config = dict(
    num_hidden_layers=10,
    hidden_size=512,
    num_attention_heads=8,
    num_key_value_heads=4,
    head_dim=64,
    intermediate_size=704,
    vocab_size=16384,
    hidden_act='swiglu',
    norm='rmsnorm',
    norm_place='pre',
    norm_eps=1e-05,
    positions='rope',
    rope_theta=10000.0,
    rope_fraction=1.0,
    qk_norm=True,
    attn_scale=0.125,
    bias='none',
    tie_word_embeddings=True,
    parallel_block=False,
    init='normal',
    init_std_qkv=0.0252,
    init_std_o=0.00564,
    init_std_up=0.0252,
    init_std_down=0.00481,
    optimizer='soap_variant',
    learning_rate=0.00339,
    beta1=0.95,
    beta2=0.98,
    weight_decay=0.038,
    lr_head=0.00649,
    max_grad_norm=2.0,
    warmup_steps=37,
    schedule='wsd',
    decay_fraction=0.703,
    decay_shape='linear',
    final_lr_fraction=0.1,
    batch_tokens=131072,
    max_seq_len=512,
    doc_mask=True,
    train_tokens=868400000,
    max_steps=6626,
    dataset='wikipedia_en',
)
Each number is 128 + 24 x the weight over its row's rms, rounded and kept within 0 to 255. Layers, rows and columns count from 0. The size above them is the row's rms in percent of the matrix's.

# layer 7 attention query, 512x512, rms 0.147, rows 186-191,249-255, columns 0-127
size [ 96  99  95  93  87  95  69  73  71  70  71  74  69]
[[107  93 140 122 121 120 121 129 120  90 121  82 111 111 173 104 130 130 154 156 123 123 107  73 152  80  75 137  91 141  85 163  97 164 156 129 131 166 173 148 122 154 120 119 106 124 114 126  79 178 118 128 122 166 139 131 140 143 141 102  91 126 101 149 127 133  79 120 155 125 123  96 128  90 125 173 142 136 153 163 106 189 139 110 132 127 124 157 200 109 135 125  97 122 106 121 132 139  98 118 102 147 151 116 148 114 148  93 166  73 100  99 152 126 160  78 131 144 152 115 127 116 108 160 130 134 108 158]
 [108 112 152 117 128 118  88 180 131 136 162 108  81 140 139 151 136 175 109 116 162 104 117 171 113 129 125 135 120 146 158 110 117 128 136 137 130 126 154 149 111 140 153 109 158 120 135  82 142 124 139 109 120 110 127 105 102 137 109 135 171 172 122 162 116 112 151 102 151 110 143 121  97 136 124 158 110 132  91 144 138  97 118 117 100 118 148 126 137 127 123 128 136  66 110  84 118 148 133 139 114 151 130 158 128 122 109 140  95 137 125 126 180 156 152 153 107 106 144 121 153 154 104 125 146  98 121 133]
 [141  84 138 110 146 153 166 115 156 103 156 134 168 111 107 111 150 141 126 110 107 113 162  96 151 123 130 107 133 141 146 138 143 110 145 144 135 122 131 115 158 123 108 132 131 143 147 146 152 140 144 103 188 114 137 148 162 109 183 157 139 118  81 111 162 125 155  58 148  90 151 131 157 132 144 117 149 116 170 112 143 128  97 170 146  90 135 145 135 126 155 138 136 134  98 126 119 126 131  91 134 123 185 117 152 107 144 131 144 158 110 111 101 150 153 151 131 152  63  97 125 137 136 124 150 136 133  98]
 [132 125 159 123 139 133 131  92 142 120 149 153 143 140 134 128 180 132 114 161 143 131 163 171 186  62 131 105 147 147 162 131  98 127 128 180 116 135 137 118 158 100 163 126 103 131 139  94 152 120 138 173 113 141 105 129  74 129 119 183 126 133 113  96 189 130 139 115 159 124 109 148 140 121 117 150 141 119  81  74 157 152  98  84 116 148 133 102 147 161 111 123 146  89 139  73 134 121 112 108 135 141 141 167 105 131 145 141 144 147 101  95 141 143 121  76 100 102 119 145  98 192 125 152 145 104 139 109]
 [111 131 130 133  81 132 123 109 147 129 160 150 132 124 132  93 176 138  93 137 116 148 132  94 115  90 170 123 110 111 126 136 148 140 107  83 130 141 142 157 100 100 116 168 138 185 137 122 125 181 148 133 152 137 154 135  86 119 113 165 128 142 151 102 104 118 125 146 107 153 160 152  93 117 143 127 199 112 110 140 111 116  99  95 184 140 146 130 118 140 175 146 145 124 143 149 123 137 128 140  87 145 141 139 116 144  86  99 146 109 133 130 108 151 107 172 121 118 142 142  93 126 118  84 162 129 151 138]
 [131 125 109  86 171 128 110 154 112 110 119 119 112 141 132 112 127 133  93 134 107 148 172 129 118 154  73 122 105 115 129 142 126  94 138 106 127 140 136 113 140 120 156 119 169 144 118 146 141 187  43 128 174  84 153 104 152 100 174 174 123 138 110 142  93 120 115  67 162 139 118 121 119 123 146 158 146 101  79 111 156 154 107 127 121 131 121 116  95 141 115 119  99 116 120 130 131 155  98 123 172 111 181 133 115 115 104 141 154 118 156 154 100 134 117 112 178 125 121 160 114 137 109  68 135 115 168 144]
 [115 145 153 161  74 121 152 129 129 103 139 161  93 134 118 159 112 140 129  98 145 124  90 170 147 120 138 119 118  87 153 127 132 114 107 128 129 113 101 132 129 169 169 120 140 124 154  97 138  97 138 140  85  81 171 116 118 103 130 142 120 128 108 152 140 116 130 100  94 117 109 135 114 132  90 155 125 148  94 140 124 104 153 152 103  91  96 133 110 151 157 122 126  98 128 118 150 147 128  86  99 133  93 181  93 132 113 116 151 154 112 109 192 114 131 155 143 136  97 141 130 110 163 153 126  93 142  95]
 [105 130 135 121 140 127 100 159 150 111 114 149 104  81 128 109 104 138 154 117 151 115 129 120 127 108 135  94 131 129 117 181  85 143 162 158 132 149 151 123 167 119 124  98 137 117 138 165 115 188 144 126 149 121 169 116 146 114 142 102 100 141 102 130 176 153  98 137 159 100 131 131 137  82 131 165 174  90 127  97 136 138 127 141 108  95 108 150 184 115 160 176  95 160 144 146 103 114  81 111  93 118 147 112 144 116 121  96 171 153 130 134 157 138 142  96 130 124 162 157 111  91 137 156 126  91 124 156]
 [114 115 157 147 176 112  84 139 157 130 120 101 112 138 131 135 124 132 134  90 163 108 121 116  91 100 114 103 107 132 148 157 140 107 132 121 142 124 141 115 106 136 138 105 131 137 158 115 146 126 119 108 117 152  74 126 111 165 154 121 135 121 161 167 119 156 147 136 154 127 133  85  75 111 138 172 137 123  77 163  79 155 129 134 140 131 171 128 137 142 151 146 146 111 130  94 103 102 103 130 132 165 115 135 145 128 119 135 112 139 109 116 172 149 149 153 118 126 106 110 153 141 128 127 144 112  96 129]
 [180 132 109  94 150 136 164 145 145 129 141 140 149  88  93 136 169 132 138 121 100 134 159 108 131 123 123 108 138 136 166 131 158 157  97 134 149 147 127 115 120  84 160 131  98 128 160 115 119 139 146 148 159 109 141 136 131 103 127 124 141 124  94 107 129  91 118  55 109 116 115 110 154 149 145 128 102 130  86 127 123 125 130 162 121 148 142 119 151 129 149 122 127 133 108 119  94 150 130 148  98 140 132 132 106 142 108 163 136 135  92 113 101 168  91 130 149 155 102 126 132 163 132 103 121 138 117 129]
 [104  92 123 129 138  81 176 114  92 116 132 123 120 124 135 156 178 145 151 115 162  94 161 163 151 100 149 103 144 151 157 155 111 123 136 127 132 152 119 151 148 120 104 144 118 125 165  96 156 131 126 136 135 142 108 144 126 144  93 121 119 119 119 139 176 134 126  87 102 130 117 147 154  90 101 159 127 125 118 135 154 153 156  82 153 113 120 105 149 145 139 121 113 106 141 141 130 107  97 119 150 126 120 165 107 122 155 115 130 131  88 112 146 111 135 104  81 127 120 116  59 177 137 133 123 121 130  91]
 [115 185 136 126  88 167 144 121 126 157 147 131 128  91 128 172 121 129 150 146 136 166 136 132 129 108 136 122  97  93  94  81  97 154  79 122 155 122 142 150 142 137 114 137 145 174 137 170 109 165 176 120 130 116 147 149  83  90 133 152 180 161 110 131 123 139 155 142  79 141 147 101 120  86 139 140  95 120 136  72 114  92  65 123 130 120 142 103 117 183 137 125 112 121 138 142 110 104 110  97 138 194 142 137 134 110 151  96 107 136 124  91 108 131 113 151 101 115 140 168 170 122 116 116 127  89 131 124]
 [121 122 108 124 130 148  99 137 118 147 167 155 143 135 183 145 115 132 103 143 111 150 165  99 128 149  92 105 132 103 120  86 130  74 164 134 141  99 145 103 161  91 172 142 143 141 117 111 160 140  57 128 160 121 157 121 151 120 144 164 121  77  95 106  94  99  83  59 127 156 128 121 144 105 113 124 142 125  95 146 142 146 134 107 121 134 142  85 118 119 115 143 101 174  98 143 158 150  93 137 128 120 133 146  92 147 149 132 177  97 147 103  98 103  90 122 133 148 152 134 113 149 112  99 120 148 146 118]]
# layer 7 attention key, 256x512, rms 0.141, rows 121-127, columns 0-127
size [138 125 146 136 138 127 143]
[[ 90 137 164 165 145 143  98 116 131  97 138 146 133 103 144 161 155 123 161 118  93 125 129  97 149  88 118 133 123  85 104 154 135 129 118 136 137 137 119 146 157 138 120 112 101 144 123 135 151  94 128 111 112  95 129 121 133 131 138 102  87  96 109 103 129 139  98 133 133  99 129 139 121 112 113 155 114 124 131 144  99 142 101 140  92  90 132 125 133 113 153 159 155 135 149  54 107 133 157 107 159 139 165 146 103 132 132 117 132 125 150  97 161 126  97 177 141 157 119 165 133  90 205 136 155 150 120 114]
 [ 53 130  92 111 137 146 142 125 154 127 104  94 128  87 133 100 106 133 140 178 143 129 121 113 112 113 127  98 130 126 104 134  64 190 169 156 148 133 163 107 105 105 151 146 132 146 147 108 105 154 173 123 114 171 130 127 115 145  75  84 149 105 125 108 135 123  97 139 103 116 110 131 105  71 162 184 131 143 122 140  63 121 135 155 156 104 123 126 173 133 137 163 128 168 152 118 125  95 139 128 102 117 145 143 163 142 104 126 143 170  91 102 132 151 154 112 142 133 141 158 116 144 142 145 135  81 165 161]
 [129 134 179  98 132 131 101 104 109 154 118 134 150 161 148 127 121 119 166 159 131 135 102 139 134 129 137 105 118 143 144 121 120 169 132 150 172 161 162 114 125 147 110 135 171 154 157 144 141 116 122 131  96 133 151 132 147 137  92 132 119 112 141 148 117 107 163  94 156 112 131 128  74 114 117 136 123 114 111 177 157 151 156 138  72 116 130  98 118 163 162  97 139  87 106 137  88 140 114 120 160 167 137 129 163 119 120 138 136 112 118 130 130 128 159 134 115  91 151  96 116 151 150 125  97 112 112 153]
 [188 124 143 129 112 143 149 139 166 110 147 120 159 117 103 146 147 122 106  98 142 104 188 151 186 176 115 127 155 125 116 136 165 132 135 117 147 115  96 119 169 133 196 125 107 187 142 126 137 181  95 100 153 144 130 149 119 149 130 165 132 146 113 157 157 112 209  51 129 104 183 127 165 122 110 120 155 158 108 126 128 152 146 172 141 102 151 106 147 112 155 136 156 118 117 112 127 151 144 151 138 100 153 131 119 133 117 127 141 151 141 116 136 144 163  78 121 106 121 118 128 123 135 158 110 103 185 114]
 [148  61 144 109 105 147 159 120 102 136 125 132 115 135 154 126 153 128 112 128 156  71 123 168 123 112  81 144 170 126 164 154 119 107 137 160 163 124 118 138 139 135 128 130 122 145 159  68 135 117 179 151 114 151 100 143 103 147 129 167 119 142 103 113 124 154 173 122 153 133  71 182 148 111 115 111 116 107  95  86 117 182 135  81 123 122 130  92 131 134  95 110 150 118 108 101 147 123 160 116 153 134 143 114 116 119 112 151 159 130 134 115 101  95 118 102 149  95 124 132 102 149 104 134 107  91 136  88]
 [141 161 124 137 120 148 135 140 167 133 146 149 133 104 129 140 140 113 160 184 149 132 139 116 133  76 117 130  93 156 108 116  91 157 155  84 111 138 150 120 172 133 118 149 138 116 117 130 137 158 190 145 157 136 145 100 135 131 163 121 138 146 140 135 117 146 122 135  92 164 117 138 146  98 165  94 101 144 178 124 113 116 134 137 125 134 117 143 148 177 126 169 143 116 159 136  89 166 124 161 114 103 151 137 131 103 149 124 105 125 166 121 161 140 131 165 127 147 121 144 100 175 131 147 113  82 174 130]
 [120 102 122 124 116 152 134 127  76 138 138 104 113 137 143 172 114  85 112 144  91 157 126 110 126 157  57 146 132 131 141 126 125  86 149 106 159 122 134 118 132  89 191 124 166 155  74 138 113 112 109 175 113 111 115 144 141 110 122 140  76 131 158 138 104 106 142 104 135 150 145 141 102 125 131 150 140 132 127 154 133 179 109  87 115 125 106 101 142 157 110  98  79 136 136 143 137 158 145 163 176 106  85 138 133 112 135 146 140 136 139  96 124 138 116 112 129 163 136 139 100 144 121 114 135  95 156 121]]
# layer 7 attention value, 256x512, rms 0.183, rows 64-75, columns 0-127
size [ 94 106  99 100  97  98 101 100  98  96  95  98]
[[157 124 116 124 115 127 125 108 107 130 147 131 122 154 132 212 127 110 135 126 138 150 120 130 139 111  91 133 111 187 151 106 184 102 124 128 129 121 129 174  98 155 171 109 114 103 143 111 134 144 174 181 121 123 140  98 137 118 157 115 126 135 165 135 151 115 119 132 136 124 191 137  54 172 149 131 113 122  83 149 100 147 109 146 105 142 161 136 164 146 166 134 124 139 148 120 190  84  91 125 107 104 113 123 162 129 130 115 125  96  96  88 169 163 112 139 140 108  86 137  73 132 177 109 128 131 144 119]
 [148 142 153 101 155 132 121 166 149  77  94 120 118 117 136  84 122 133 119 147 178  94 145 113 124 144 124 151  86 124 146  95 134  95 152 164 132 146 128 145 135 152 147 137 122  97 111 153 112 127 147 119 149 148 120 153 108  95 116 122  86 156 148 123 163 110  93 112 159 111 100 146 107 172 133 116 131 147 100 167 140 135 144 108 164 137  92 140 116 153 119 129 108 153 104 151 117  94  62 145 171 123 163 125  84 158 160 120  95 118 116 155 117 125 121 108 163 107  99 172 123 150  99 171 175 127 132 122]
 [145 140 166 119 146 109 164 125 137 122 146 117 122 142 152 122 122 157  87 141 145 176 114 146 122 135 156 181 157 130 191 150 136 144 105 145 118  99 118 201 176 102 145  96 143  91 122 125 148 133 131 123 122 149 123  92 156 134 123 103 139  82 159 138 124 190 106 142 118 134 128 158 121 141 131  98 103  94 149 137 101 153 138 117 180 125 146 159 113  63 132 138 118 147 103 126 118 141 135 130 134 107 110 157 125 113 120 108 134 137 137 128 112 112 156 111 148 124 154 145 116 142 106 133 119 152 133 124]
 [137 128 155 113  99 166 118 133 105 169 151 158 106 131 129 107 136 130 148 130 131 139 131 127 111 102 114 128 112 118 126 112 158 144 132 120 145 154 127 126 111 121 137 118 143  99 176 114 105  96  95 146 159 133 148  90  96 146 109 114 189 162 117 110 162 127 141 124 147 114 113 135 108 125 139 110  93 101 149 116 132 163  83 158 151 108 101  91  82 166 111 110 147 122 132 106 114 103 115 124  98 145 125 135 106 118 189 185 140 169 186  97 170 110 137 102 123 153 129 176 141 136  94 140 138 159 142 126]
 [113  96 134 130 113 163 156 129 139 121 104 157 149 135 120 163 108 107 130 109 162 132 123 145 140  84 120 156 123 164 152 120 133 163 148 112  94 141 125  78 128  70 147 149 135 150 144  98 105 151 138 109 155 144 151 108 122 154 143 135 156 141 101 168 159 172 149 146 126 139  88 138  99 153 135 107 148  97 158 131 120 132 151  92 124 119 149  85 148 142 149 119 124 127 119 134 157  94 102 119 144  85 101 104 105 140 142 110 116 120 143 158 124 110 188 150 128 140 171 135 122  72 117 134 121 107 152 126]
 [122  53 121 117 131 103 143  97 165 111 112 143 112 125  98 105 138 160 131 136 134 116 101 112 121 104 131 159 115 130  84 187 110 107 174 113 151 140 120 141 138 141 196 141 134 111 164  79  92 172 158 108 110 130 125  86 119 116 156  96 102 116 123 109 139  60 126 136 125 131 102 173 120  96 148 166 156 126 102 156 105  81 146 136 125 144 114 157 116 141 136 109 152  96 107 138 129 113 107 147 144 135 125 126 145 185 137 102 168  91 165 119  94 148 133 135 108 105 143 152 108  95 131 110 143 153 118  66]
 [ 97 137  72 151 123 155 155  98 175 170 159 122 112 159 110 165 172 137 126 139 143 149 116 168 114 144 123 133  71 134 152 149  94 154 172  99 170  84 173  84 134 119 151 142 144 124  97 126 140 129 137  89 145  93 129 138 130 109 107 116 142 156 134 157 130 101 139 178 116 131 140 137 142 150 118 152 148 173 153 101 142 131 155 100 106 112  87 126 124 132 145 159 129 177 166 108 148 109 137 124 104 107  95 110 174 124 123 150 152 181 162 175 140 109 188 125 161 134 118 121 104 110 133 124 118 117 114 153]
 [138 115 119  91 130 128 135  86 150  75 107 114 134 153  82 118 131 139 125 140 144  97 170 167 170 148 144 147 132 151 129 123 126 102 124 120 107 129 121 122 143 145 112 164 122 163 128 160  90 147 161 110 103 116 178 117 139 109 109 153 165 116 135 126  99 151  74 103 143  99 126 114 119 196 117 129 164 141 104 118 116 164 120 116 125 156 108 147 103 130 121 125 157 149 108 122 119 126 154 108 164 154 127 113 134 129 127 139 135  93 133 162 118 132 152 133 101 129 127 121 145 134 164 162 162 150 111  92]
 [106 165 101 131 118 141 138 120 139 119 143 126 136 138 112 150 109 115 121 127 118 126 161 149 114  99 123  71 125 126 148 173 151 132 126 169  70 107 149 113 125  91 131 185 167  83 138 137  91 117 122 114 121 122 125 133  98 141 104 118  97 131 134 122 104 134 103 130 131  89  84 114 113 124 152 153 110 141 129 147 150 128 164 119 159  95 155 115 147 132 164  94 148 106 146 103 114 119 137 130 133 123 161 129 105 129 151 105  85 143 117 164 140 126 124 129 122 123 121 121 144 130  86  88 104 135 124 120]
 [122 177 188 125 156 123 137 148 107 145 133 149 102 122 114 145  93 116 120 154  87 137 152  98 156 131 129 126 128 138 150 192 128 163 159 132 150 137  85 103 106 132 156 100 120  88 137 152 137 141 127 136 112 142 107 144 135 135  97 144 123 170 100 133 118 130 125  82 119 150  73 100  72 132 114  78 121  84 138 122 118 128 110 158 113 101 139 125 141 160 120 118 177 107 126 122 124 121 166 114 124 143 111 124 111 111 102 148 131 103 157 143 123 122 113 124 135 128 147 137 145  98 138 128 145 157 119 156]
 [144 137 119 127 116 137 131 117 125  88 136 109 166 171 126 143  61 118 152 163 143 111 116 143 124 109 117 105  97 130 159 132 141 169 104 161 104 154  98 112 104 119 115 110 120 104 182 113  98  98 112 145 148 110 124  93 142 184 116  68 167  86 150 110 161 108 169 143  87 127 143 128 124 143 111 122 103 107 107 160 160 149 136 134 118 142 105 144 123 125 114 148 134 139 136 155 108 132 155 143 176  70  93 122 135 172  71 134 135 138 102 134 133 141 140  89 151 146 141 167 148 132  95 112 126 148 119  94]
 [124 146  71 112 158 116 146 111 152 111 108 110 161 137 122 155 146 140 136 177 125 147 137 127 160 114  91 164 111 131  94 110 104 188  51 128 102 140 146 150  99 100 103 140 108 103 133  86 124 109  84 103 119 103 133 135 121 155 125  92 110 141 175 110 138 104 186 136 152 119 148 164 132 144 147 150 137 126 121 120  91 139 117 124 154 105 123 113 123 135 139 112 109 116 135 145 110  77 128 124  92 124 123  67 139 106 129 160 156 146 147 133 114 144 113 120 136 133 192 144 132 119 110 131 144 115  68 122]]
# layer 7 attention output (transposed), 512x512, rms 0.176, rows 128-138,192-202, columns 0-127
size [109 115 110 111 110 111 111 113 109 109 109  90  92  91  90  90  90  89  90  89  89  84]
[[120 132 118 118  89 157 171  80  91 143 120 111  90 135 120 206 173 125  98 142  87 158 144 124  90 166 102 118 167 152  94 116 130 130 103 155 115 120 116 137  89 135 121 108 107 103 144 104  83 125 173 158  69 108  90 141 119  96 135 172 128 125 164 129 124 120 118 114 124 137 162 134 117 159 136 123 116 118 134 113 109 110 125 101  62 146 135 120 150 153 162 124 144 146 140 129 158  88 146 110 113 137 126 134 156 176 149 128 158 145 120 120 136 169 120 116 125 126 109 125  97 127 180 147 115 120 155 125]
 [109 151  82 105 124 140 118 131 156 119 123 135 117  83 124  91  87  93 173 134 123 127 161 138 109 143 150 133  99 136 135 141 162 118 137 135 120 125 124 131 103 148 126 123 116 144 142 122  93  82 103 126 182 154 127 146 115 119 116 111  87 148 131 110 135 159  92  93 166 106 133 101 116 164 150 141 121 157 153 133 115 100  91 100 123 135  83 155 136 162 149 135 107 135  93 126 142 104  91 107 131 160 140 144 110 130 148 136 152 105 136  96 120 174 117 136 157 145 124 136 145 135 103  93 178 110 178  93]
 [127 107 168 110 117  92 199 129 140 137  99  91 170 151 121 117 144 149  76 143 133 137 126 127 110 135 148 166 154 148 166 187 139 139 133 150 126 163 151 197 175 125  88 143 130 139  65 145 110 159 127 109 153 128 138  96 116 116 127 119 138  96 148 144 141 132 152 107 133 138 126 140 119 139 139  90  94  45  81 162 140 108  88 133 162 178 100 154 105 144 116 160 130 142 139 111 125 108  95  82 115 130 116 149 112 137 103 141 133 129 157 125 126  81  87 123 143 113 143 137 119 159 129 150 114 134 113 141]
 [123  78 148 114 150 110 138 134 117 168 177 163  93 122 151  87 153 104 124 140 125 100 107  91 102 132  66 115 129 180 127 121 115 106 100 132  97 177 154 105 143  99 138 158 131 118 133 122 130 123 112 130 163 117 160 152 115 161 139 112 110 109 127 108 145 123  83 120 130 116  76 155 110 140  98 175  75 146  93 126 104 163 111 109 106 105 119 116 108 176 124 160 123 125 122 128 112 102 121 127 107 106 102 135 109 109 149 118 135 174 160 126 155 161 139  98 140 126 146 127 120 181  68 149 160 142 125 160]
 [112  79 110 128 100 122 129 131 141 130 131 139  89 154 122 153 140 127 124 128 117 116 106 148 148 130 129 108 107 166 161 118 146 118 147 119 120 115 130  96 136  91 133 175 144 114 151  94  57 137 137 114 118 129 141  83 126 148  76 112 160 156 150 136 112 124 146 100 125 120 100 128  92 105 105  81 204 132 130 125 163 124 176 143 108 122 107  98 126 137  98  82 114 126 102 102 147 107 104 134 115  94 140 106  84 115 104  82 138 139 154 173 143 142 127 125 166 136 133 163 135 107 164 127 156 138 168 125]
 [113  84 110 171 161 110 127 149 142 113  72 146  67 116 127  93 188 139 105 122 137 108 127 140 170 125 155 126 160 158  93 154 133 116 185  85 117 139  98 145 136 118 160 105 148 117 143 127 114 154 112 116  84 127 109 124  91  90 155 150  81 135 112 129 158 115 118 134 117 152 107 134 119 114 162 157 153 101 138 123 114 133 135 128 138 135 116 153 128 141 151 165 167 111 122 134 142 150  80 154 128 132 117 170 119 149 164 139 119  91 164 141 111 158 149 122 108 135 170 161 116 129 130 126 129 152 143 115]
 [133 130  67  99 116 156 126 132 168 133 107 117 123 170 136 139 106 125 124  86 155 150 129 136 106 139 123  98  92 133 107 170 112 140 170  91 156 131 122 107 137 143 109 157 133  88 137 103 130 115 115 145 154  80  96 145 128 178 135 126 163 132 113 110  84  98 108 177  99 141 139 107 162 147 135 194 130 147 127  82 145 133 132 151 123 172 103 126 111  97 142 156 119 115 193  82 141  99 145 120  96 111  50 124 110 113 100 153 137 161 122 134 150  89 150 134 134 136 102 132 106 131 103 129 127 108 143 124]
 [ 98 127 145 112 136 108 111 128 178 117 137 120 167 154 124 146 118  83  89 133 112  95 147 136 136  84 128 104 135 134 126 145 119 118 126 162  81 145  81 156 166 132 113 125 100 169 138 145 168 148 114 139  85 171 179  92 158 103 103 133 135 151 141 170  94 158 113  79 145 111 163 121 109 161 131 143 157 172 120 140 129 176 107 142 140 124 118 146 113 141 150 130 127 128 132 135  83 129 159 123 151 132 154 127 101 141 116 107 143 143 142 130  91 134 132 129 100 116  84 115 132 179 163 130 114 172 151 101]
 [121 117 126 144 162 169 131 127 116 134 127 125 136 133  87 151 115 119  96  85 103 129 161 151 113 122 127 137  85 128 174 153 113  97  86 176 117 129 140 112  89  70 120 208 128 145 114  95 141 159  85 125  92 104 140 124 113 119 153 133  94 170 154 103 113 111 100 106 132  94 133 124 144 115 140 175  86 131 130 128 123 114  97 112 166 120 120 100 166 135 163 112 119 164 108  97 110 162 148 147 101 119 123 165 102 121 146  68 116 146  81 101 129 141 173 138  96 152 107 116 150  94 124 115  73 146 135 125]
 [128 159 163 117 160 138 115  91 100 143 110 159  95 146 119 133  92 128 139 144  96 146 150 157 151 148 145 118 118 106 149 164 135 132 140 194 130  74 126 109 136 136 138  97 140 120 149 139 149 134 100 152 120  93 157 130 154 166 107 138  99 130  87  91 106 154 167 124 124 149 119 104 108 102 102  93 148 113 103 118 109  96 125 126 138 110 127 136 123 111 136 149 142  93 106 143 122  95 152 120 146 142 125 123 151 132 119  97 140 125 152 136 170 145 110 112 153 176 120 125 172 105 154 131 115 126 136 156]
 [ 98 125 135 103 102 161 177 147 111 106 150 105 141 144 151 170  91 104 113 122 108 163 113 109 174 122 120  98 141 123 104 182 122 129 114 136  86 149 140 135 127 129 108 130 120  96 130 120 140 141 122 103 137 109 100 119 146 161 121  74 161 131 114 148 133 130 127 144  95 105 187 136 121 109 136  86 116 138 144 129 165 129 143  67 138 113  96 169 161 181 126 139 120 108 154 140 137 136  85 140 130 132 121  88 159 162  97 116 115 140 117 156 135 142 145 118 134 147 131 196 165 126 112 122 140 149 138 128]
 [124 103 167 132 182 114  89 172 134  98  86 130 130 123 108  42  94  90 147 154 125 114 120 144 154 137 178 138 100 115 149 151 136 111 138  91 131 156  89 109 171 104 138 152 139 142  91 168 160 124 124  77 138 118 162  79 135 144  87 120 137 101 108 108 181 152 172 138 139 100  95 138 153  94 118 136 132 101 134 143 157 152 153 158 185 164 170 163 129  97  74 135 108 135 108 122  70 158 108 178 134 115 152 120 136  76 149 121 123 124 128 163 112 101 117 130 121 133 129 123 150 147 130 118 125 146 110 156]
 [133 116 145 142 147 109 154 127  85 133 147 144 195 153 136 167 128 148 125 105 108 163 117 111 137  98 143 144 155 110 128 103  94  98 106 117 102 127 138 121 136 114 147 132 180 115 126 122 138 148 129 130 123 142  96 115 182 121 126 101 143  89 147  75  84 109 158 115 120 128 121 116 130 125 132 115 115 141 167 130 131 131 170 178 149 156 151  98 140  74 103 137 125 118 164 119 135 129 159  99  82 161 118 132 113 118 111 116  90 152 111 162 137 108 147 140 113 151 169 119 115  90 142 152 102 134  88 136]
 [146 107 120 117 128 112  76 155 154 135 165 123  85  80 121 121 126 136 150 135 145 107 123 129 146 142 113  99 136 134 104  86 155 108 119 114  94 132 141  60  99 134 130 104 109 157 183 142 152 121 147 151 128 162 114 139 104 144 104 134 143 178 125  73 105  97 114 148 140 108 140 122 117 140 128 156 129 156 100 137 156 147 184 174 101 112 131  65 144  69 131 128 122 123 126 157 106 156 130 143 145 133 155 112 135 106 132 131 109 129 141 143 146 192 146 156 123 119 145 106 159  99 125 114 131 110 101 138]
 [ 94 141  90 148 126 122 119 108 114 131  70  71 147 126 106 174 110 143 140 101 135 114 136 120 122 134 143 167 136 113 165 156 160 142 127 141 151 104 118 137 150 114 140  96 106 175 148 131 131 141 158 155 130 120  82 118 146 132 123 146 143 116 113 132 105 143 112 147 116 107 161 120 156 119 183 121 184 116 157 135 151  74 159 138 131 164 123 165 148 103 171 119 137 120 136 160  92 117 105 131 141 163 153 121 137 174  73 115 132  95  81 164 102  87 129 174 140 109 116 122 115 110 139 134 102 168 101 128]
 [157 180 119 124 191  97 141 138 120 135 100 124 176  91 132 151 130 140 139 109 130 129 161 146 124 146 112 154 125  88  85 126 101 147 125 145 144 134 151 174 109 131  85 122 114 114 136 159 171  87 155 139 153 131  78 160 138  98 137 130 133 116  82 106 118 129 138 148 126 105 163 106 162 129 187 173  87 128  90 120 129 101  89 174 142 148 113 195  93 111 141 155 167 113 142 169 104 151 152 105  96 130 100 112 135 119 116 156 134  97 104  76 118 124 108 160 105  76 143 123 139 127 105 129 149 115 138 145]
 [135 173 153 112 134 121 120  41 103 108 160 102 150 126 117 145  70 147 145 102 159 162 118  99 120 126  81 158  78  89 168 115 104 139  81 159  94 115 158 114 111 117  98 127 119 110 124 158 171  91 122 170 149 145 118 147 130 149 112 130 137 106 134 136  94 160 134 122 132 117 149 103 143 110  89  89 105 107  93 155 146 151 127 123 121 122 125 159 131 111 108 130 106 173 139 112 130 152 123 122 119  91 122  88 153 124 108 115 150 167 122 170 135  85 100 130 147 143 136 113 135 130 139  99 107 134 121 142]
 [171 134 161 127 125 106 126 133 101 159 107  73 137 106 120 106 129 144 113 112  99 113  82  86 147 122 174  97 217 131 180  97 140  99  62 185 146 142 147 111 130 111 154 124 123 141 117 133 120 156 141 129 133 123 165  89 117  84 131 113 109 111  89 107 113 132 144  78 118 111  89 136 121 148 149  97 125 110 117 170 146  96 140 145 126 125 161 135 138 161 116  55 139 171  85 158 118 154 124 150 170 141 150 100 131 148 148  99 104 116 102 102 111 164 103 141 150 127 136  98 152 123 135 143 113 117 128 142]
 [122 110 117 123 140 121 151 123 112 128 107 145 129 127 136 100 130 140 140 133 124 149 113  78  93 151  99 125 125 146 135 135 107 154 109  81 153 125 138 129  92 119 149 126 138  72  88 125  93 146 111 140 109 112 136 121  85 163 143  98 136  89  75  96 137 119 158 162 114 156 111  98  95 113 114 147 100 104 143 148 157 121 139 141  99 120 114 144 167 121 134 131 133 157 124 129 165 142 128 178 125 159 119 121 129 115 149 115 134 152 158 121 154 132 126 129 151 111 134 131 105  98 122 127  78  92 143 161]
 [110 161 107 139 102 104 127 131 164 122 146 128 112 148 128 119 117 138 141 138 136 124  71  57 144  97 154 131 153 139 111 108 121 146 131  82 156 129  99 142 156 142 171  72 117 131 153 153 126 109 140 146 106 130 123 125 166 135 100 116 148  75 106 154 141 132 134 166 133 165 122 144 151  96 164 114 122 156 141 150 126 121 160 125 123 172 138 150  97 109  84 126 118  91 138 156 130 116  96 132 134 132 128 122 166 139 111 173 105 131 160 125  97 137 111 103 129 150 136 120  84 179  91 158 143 129  89  91]
 [140 112 141 103 124 123 144 122 171 110 140 148 153 104  95 149 140 152 134  96 124  89  88 107 150 124 105 127 125 166 101 120 143 146 132  78 132 157 163 162 116 124 121 164 117 127 104 131 130 136 155 113 127 150 131 111  97 130 151 139 179 157 181 136 157 131 134 126 122 100 126 163 138 126 147 167 104 120 118 163 136 177 150 103 116 120 111 129 127 143 151 124 110 139 164 124 121 211 154 121  88 106 133 125  91 135 133 114 112 128 108 140 123 122 123 136 127  92 120 155  80 165  83 131 147 102 137  61]
 [147  83 144 128 144 114  95 118 142 135 134 114 130 116 114  55 136 109 108 100 142  81 140 146  92 132 149 138 123 134 169 133 165 111 125 147 163  98 115 127 127 138 155 172 128 133 141 123  96 132 144 122 126 173 113 114  67  98 161 192 131 133 138 119 102 120  99 131 116 126  80 159 171  99 108 148 138 106 118 100  83 111 115 144 136 136 166 104 120  77 132 155 127 139 119 119  95 133 116 102  89  89 125 163 144  83 110 131 102 135 125 131 122 124 118 181 127 123 140  65 161 121 167 144 129 103 138 118]]